Weights of a small transformer language model: untied embeddings.
Each number is 500 + 50 x the weight over its row's rms, rounded and kept within 0 to 999. Layers, rows and columns count from 0. Numbers have three digits each. The size before them is the row's rms in percent of the matrix's.

# layer 11 attention output (transposed), 256x256, rms 0.407, rows 59-71, columns 0-255
108:551512471563493523528547490519489443586502530472452584551383495511559437528468561474471477487431514458475362452504562397481518556463597496537407469578512498485546450469479516476519484500433542411426515618539495544521533429564579499504501558550540514538544567466496447479446447429496527453458518497467452566469500516564521527531545470532495553531555483543535542525444509578450492458464425482474455544558468512448470473542512507518455539421617493412519610478556524594480478581489519489497511461463506396615448501460512452364574353484452535465601479517458501527581531533497488448526602475574575495472520530447423476476593465475480555562492534600514413535494549487563541557613441571577534421524503479435504547476488522456569462528552418506555563543497526485487530491514443
103:471495512450558466556495467565476502511609432383557628482464471457545453492517511532388472469471520525438551495529483574445511527404524468465488565427548524549483615453469528431497491512552439474523489449463496552457510483523466523461531423453395487473483420538515493532487448540560651434499523526443582545460458474465431452428396546511516534483534578529509627434520506531538527550489564474481532542500536493451489468526507536462418419473583460538436482426403547535509460441568509430576422482480505480489526548528568443496500429519560547476523499534496527484538543564528599409516444508563405505546448565463489508438513525582560417459523425409464505509476536473473448544513462421505538481590504488398449578534606531457446539502415562543509539550457533564500491410515583
105:499545460527464518482519513525501509548434454489460520504488448465578518444582459431423442447508439484455476516503502367555486422460440512543501558555567524522513537550462517558507561513538567547509458445561535518423458494449578510599528598405465545494602425427554500563432457438500481502489525475559482438389560505458483494518503528555492569448464442529451585555518601574517539474544577569478498422532448503448478463494516569498557376480523525533443507563510528463516509495541524456482481611427583578451502486531420463559603544520506452501492468493593583488513475518561496442579531471418389528540530529613503527492514455425460557467517466522580570639605542536473508489496464474541463506515588550485585484502589535448457526580450581484431489545501520452576445499476537
099:541515531469438486482521504495487506555530551586357445485439518571399427462438474483502498388429371541550440445542573512435460465466489461529578572559443548500539565501480502471500556536417624546493559527506372601542491440575554553496449483529619455409497564495487576495512503460473527462518515421525493410482467520468412442505453435458433516483480538518459524437525441593585507441490500457451511467457564443472515526466481515550563456452508403514589455563495471479479498477435422506527515512460483536529514585506505399507483494534489509569535579474591497539536517506522532397507448480388462495478536506455466514486548542420442390529498506523463516514624494552528538533541486480564492475463499549542524545437467534500578524581371579533556538505544474497564539546565470
104:416525518513522496454542508499522462483472511485494488441442447533503546456533496528502505485507565573579460518427600524507455529490525499492504460541481487445416520580525514513512498564516517486515505541567497555450489587525504424638539488629392490460498488544602480516517477529525509538489490424426570603518555652527599542552616447575603562555546551429479496502544526427444471543496434552525561437503491555615522513481530418546506553427442474493503476482565538529456524530502476554544433586488424468522481627476643523412499519423515560456443525549462534517501544545540477477502526521492536525510513441551546402527523464559616507618462431565448509462438474453493551475559538552448462390552441490502481516446503498423526473415449514583534549500542496529524486479496403
101:478462571491508494470620539555471411502533546540482432471497493427520446486605416490546535544463507543436472385473457406614541482539496523564471519547561503498470533518512487538476504480477585460504481527577425477535501512489555512378476505473585495458534486632583486504500620601483581458520510493513532466376565479596465454550493520440496567538440455449481448554600418490407532539456466449506511478498486543471448449497481546407496510448431429472536427563516541500460526485502487556489493504404573449553485546548493576441580392566475559569545464553481450525407453432507564522539466538499483486531501405480524495446393518447531472508446490513511532532512407550506581529499470508357439469451483497489404516474590485516485509522409521402554519445466458540532500525528545
097:433521471562480436567443400490527464502495481434532561545412373493442443490508589487514574529533400560546511442467489509507503369524480544471481503525575465408491510500448442540558485481435520519467513530530530493411571490490575517450504483465501529471459528465413426491364549453507476451437497524512525456538444440499430516475517489543458508455496495512488548459533474511431432551448634482521556533549526486565552556561558522449410526473585560553490512440617459458531532506575455577473480431377566537496542531488472489481566548439569510507486595558494433451484466471539428459525472505527491447522613452547501549566573496528568438467524437501503461534515588462573612589560581528517575502557533540386519442453589527492516446463514542533589504500528461454523537401536488
102:499554526533549545513481522531391522476401490521432524444486478586452474421489517456565484506390541449511534485574508543534486466458534523529496467452446493478476467516507528568507384492552459549475509500533536572484392487540421548458570525433525478578525470493458594520443534500515446470452454445494477406477510490413482464536579431629467522455422467531409404552604483462444487577491517450458620450476495552449552559515537498477531420473483504476519491460449485465478459495459513544498410441527463453503478544589509500414532531437608511511512567418505554585505486474549554489548520513570406489536514494531498544523477475577485516461542483509467504514474444571423520456518503526561420484509495572521467525533557446443589509464486545472357532445463453380498505363628638
106:446444465486460551450469490529509605556509477480472458539542432444552501499433454542481447541455441552508386498548538557506505585478501467512567621453515475564556482459503516475483512530564492517525495454558495478476439494565527518555534551501583508600514534406566502460456483535511480540541550469557476487545544579469516471505450447453483551563550445570539534554709459534409419490466448476420471462413500492449556536550491515486470540498571408625471498502447479513529516510504491560458477503485498558499504516611603469374468506470483475555372536541544533574485473514564501450512414449627511462461450580487441381572454460449536454482430458517435512451523402606426567461444505554440522521485474526483387528507514462489500476495504464475446434479595486507527452535505499
099:450426489523541534469417555428505521488442478487482468469560421506469500466521523574498484418441384458486526541485515544545443452393466447418380538446510563474518555426490455532462488502454528494440523536451568486430462497482450491680594498430446586427469458475517532574425437473465526474484459458482560513535379463580510545502630543532539443499606465485517513402500470505504512515451479476425522551475590496498538520517520455463539434395467443434472413534512484440470411467486537457468482518498534509365559371490432436554525540503589495469501552468482459523528568460515526606608499580480467632448470515502502571422574508493462463483495427505479510477427590533519449535423521478470536521478527504516431487495447485464524569443489515491472536531519515477563547525475552
099:578411516606517527460512527556499468419553524522528439410519527495487397451510394473497493515427526574459476462613515542507457451554425527502535488456473517431465479529451459482520423504464474518632515472497439485570397540462437523493551468486560472515565454630501488524473580509543553547404463581456402556441553476552486497466444522479518505465593409582475436481551535525463495569495490430484422484586571494564543499571512570411480522594584435629539523437596503509506508529452400534480513476486528499515529569550424423542481515449492455557498479453436581518440435545470522466520462500522501448518532458525484488554521450484357534448528535486431563456469526472406539529544512461462409449424477539529437614471452536509454499450522480474455483491452523574507478516438532
112:478476453523495519563567459440447486518470468490538562549529568486447501510492497574523478551511501590536496512512489575559579624546560522447502445520494492509630506554418449540449476474480414494515561473393504359590548467468504403555590454453491437528527528523381522525516461559458508557494449462439555409515512564499471411453522440400439557485436421483518499503499540383554438554508660471465497531488559506489591469523525488511565552522461477466500478508455439529556478473504515590488497499471631528448495473480502488512500498484447522505537427555466434546576473512475543617483533428430567385456440521541561503466491553458602433495529466501552443391521414594501463532423535467514443494537490537582484491563587510509534448460443540458489470511520448498439469525547512
102:517581508548466500412540590448530567539476537545419542468462474527591510442585592494557389475516561557520516498556528449424521525496422512532547440579520609565594522478511520580505463508529543558537582467444489532504507427469509538529626455492443568477539593452445487499504416523498499398504447561505481474460437545447478519578450419440512509425464506450524435484529460487499490488448434467539401520418489533492467500460528508484419555430492469581470462610460463518617461527424443491545468561573445493461500463635498449411478470460488455503507547516539505477549528550581511478556380427489509525504405441512551508492454494522484473467498467473517505545441396521458481503435537584455533506496555506579514471523504531530460537579438593436458438476418479450570566569541584
# layer 11 attention value, 256x256, rms 0.144, rows 60-72, columns 0-255
099:450572524474593476548477577426523458530551435477423526515464524422507447511536536576444580424495450598475553447406515480480501440515557537443568461432503527542411459533418531538431518531535456517468469485412483595392555557526499529463501463454413565467514490508479472520537506505519590463514518541457443492535535400540530570528539501551522423488441548572453584462519517462526470581477527413416538535507462450415487653527507561436493470493595442550490524479455540377531505488497514408543533498485517569428387505428486562590551487517565441463482518464471433520450541516482478466580495513478430490468478449442490465481421457565594485391541489466510509558466537456425442479547460458566410477388446487483496427485597461455429560512449546430461475508502510482519487567465527
109:514532507478433466476526528555469513545424470479477543490464439530514473465503536499482457578565469502451522461516465416542459521499485459508456547511474505568460640478576633503528425453489476470474409483518478569445518454479456497514487558483559531526478447562541496557527515402594483449499444459518502518459560492484494521579491516516577504443485513412434579522550530602522521516433582517501529478507457456508386507447520525444443493569560528532502560582520517513564404577517433508487479595421454471539491441484414494552555470577476420599411469511491578459537522513546494469588454524483534488432494335583487407553459558439462550456483479466491503528522478530458481506506546519419514433464485415537540629503435492480483556601475480478443610511508492434686494542476600
098:536409580510399482462434571599438442554456502533456542527489465503514486561453495565465534468545421593559500512613526461511394472410477398452509486422528517511485510443441480547563536469512501502510473554545422496538497429602529499537500466581620416475506531438525501529479467462454563536508552462519516481542554534536495529411564447410504535452491416570518584559588430494546479500488444594495469495474488459564503503439527477428555472534529447576487510461465492459492547530543478471505571505532426548555478506403473493504543486597421481588403603473497458438596549531506497413492429467543523540442479478463498480427465631484512448507504464474492491547551445474515495510489423492510502528507553528501636477502567460462501685489515458592488536541502440500554398504515508
110:455500526545485516582518489471495470522478604469490528471523488441464486462534468458400505454496460546518428535507555596466506419460437419487446534496514570512505547548548409455537453504534592554429475520546558465398492496426532477512501458446448430488490489553545584425457554504472619409398435456490515504460527491468475518480521479466564501472691500512464494552555470420497528570488520468532485546488553575434572409615521494551565607508455460552487507443570502528496443436513481534512453495475466544457606504450592524449552533413521432472521600522414481506527483466485534496472544550419455505513553571525553505537485508523516435527398451529485402509482490478505581464494433520458480336555437593575455452445583520419458477567508530525571547514482456492460550468531448
106:562447477461552468445531501480558401542567607502472390494508413518516493487559479496530603559542579520506418542578450519536467483455523508420470515486455464484536555499438484455526488439491541508531464656531504563523448469584513457442460540494579534471499446563489408520459643622463530531455471463540502560524541399551517591527491546508565511516479431527456516492550531521491428492469520497548497507512501560509476554506461598505533450491500467507496572521457586541523497520468562499542448523470504430553573498522548572480470459445428614541524435504518503481507420520396536459454445563551507442464512436535508463605427516484520424586589575527413511493449500599531532425500502489465507437576510533498581480674591540504527530481515489460550566625519495443470489527560505
102:496501555528454460503497463502576489465484483453558493482435488526428456534504457534572513563492489581487486579526478594586454510490447536523547489488461375430506538470412512556516459532541477561537514572512515481454585538480511493510567478530432525582492394528445490514467522506586425365483484510439559466477493495526458518538481465535501515500435439544472554526517504444470494502464623532474609545582507522608484546487538479467495549602543527430421471500458588505448466482494486557464459440511533462509503421408467469495644442498535571460571577564455482377389448570508491457522490498558496516481552484501440413432519587493585558433424457436532548532541565469543495568550520476497530565445394523401509556481584464372462534413578499527472479500522481545472562412497450
104:493454365556531562422430595461374500550523522506490456498459522539445458469528467512588470671462583425499500508487468572505467472471552477494527489533453499527468487489519512476492416499577491475438501500561525572491467587477477585491482556583565499543504526504533593492466546488560490432464515509405461412500485550574423491443563458486499563500526467545530407568589380517385505450477536418444542535434457545481482544483467620491570465522417453597452418451525514451535468560477566563450471522538531510539480549465449482515505505476541515574464461486479506511513452526559464512586503531546469474486521523510518444464470357487532497449505493385538521590482485505464548505536592531503487471460469544587442547555598535445542503532471437442450498401481520506500565517537647
108:500520535461472444515521561431513455505443445503457515515580447572463446559434435544503470483463500563549507553482494493499450592493441574506528492409490529564584525488575449453449440525416461566459455452546436469480495553407491452530476508525589510496517531494539474480478532493504529510431488447505348489442580487568476503552485464419437476500461477546494516461519486497456465515468486464458466550412481515515501541586461505464511452489509377462640494416534457572531493528567468491480473506568495534545477618523532500447434505458533481597464457515445508609572505542581508458506383455539489513552524509402513442543506549456573447602456466595565540486464522428440614455561447519484435462537484626509315561480531476502458511464545483527409521468589437507484504598466517
104:528431438476431536380403546553537559544459545446487523437401590496483473506493515471490502534469420426435528489475492451544485462448425532486417432419492512402473598538486494527552445527465474563511532536476527443510457459508468588537590540474452496524560467494538617536508408510571461352488478450543562480480527447527551535425526469443519480544534543490521531445494515524492456498504554526452527534497532479421488447502544496498524506424467509523412435476520529430525451478455475483492468550501502506522474452449442526462494557445600450408368515445469414551509412530504448521472409516525486538405521510548465492525407484442543578551468474553478455482564545486491408609429546519512494540425525523418544450546529577582502615450435411485450398481506563504610435512486591
099:515407440556527521467529481541473508494495559440518331525416459473471507461544440532505537444359573603545483482467465553593476492531495568528478527410468488480513419485499471476505420496520506598530463468515538510473440455488497450510501497577467571437412384469511511520479553568594471570496571466529348526452518521579444470472439524570536534465419493531464418475557600595532466408534432514510428502567584487532527494499523576531520458490456419707508521443512477526475505486509489466535511491462466515518473562425563481528377462525489482589537520469447465429479479469478555487484437442519525456513527488461569480585446467480477467465507527470492460461561539503472572489442543412471580470359447483492535517442559505549549541536499477540552499442500450503436517520480522
110:581549575433450485588458514474453464533454507536437480486492585548484440431450551518541517534513558501435443498552516555470519570592474515498460485550495503508447512516498483541430558530514468475468537504455455460564572448533425334502435429456519466450492479482457518483531542627479514530507436411435457489518450478495515379478529381488515511533503486467556498513405506477477474497540613511460566452533559561531554448490529572429530595527524494443469427513489388501586472502486556498524482495390594394479479608512433562511432481525488448477502450520472377616541458534378463506489469512540517455531411604554535525492475495461483544491462443552529498549550451497390479466525546517517481573542522537488542498601531575487521473439533504506552405501582487524483508584578403
107:469427543524506496532461566497558444512479461517410456458450508551486526548450549523544480507594529477476424558593510413421562500546525463504370463437410539543514612544505465537474537485488553540458552522404569494608475417440499453507505481652464508526543449477500503545592382447507545463426521488552411479515510508451577499521473434490526472531537518545520513492500467543481432501497456506502444587431332477588468452623520552495489491476497422573533439481419460443568521488435497480604474539485487495561452421519519530485486423459514496469476426528521604477595588483561547544603438535590574524505504492566508474488511597480498478442502529539508506561451495537430426503565538495512528491542492523553508524495525589508431474536482479444466542470400409545553535528514560
109:540515559498488421458431517514522471588495531519495497516444403486519496510472516606551526430476382492522493520492507488461497485414475522456571523500554505587510586449524516550467528597499502493495502521515564486505471447418480502536523541450489495464475560466476481454476465420502562452425451498467466455493492549377468541471623510493327400510510531402486443534599486593497528503516470511458408475462527498564394455558505492520553449500522496523467610465498526461512447394575555480382408375514502543460470503558410463475469491560465618505579540579506521449500548457503488451452466437550490570435506470522442459518452485485524458505467554449545449454437560446489450529403482561558441493592557404454466572373503469464501543552481514548557471518503508450505481484463382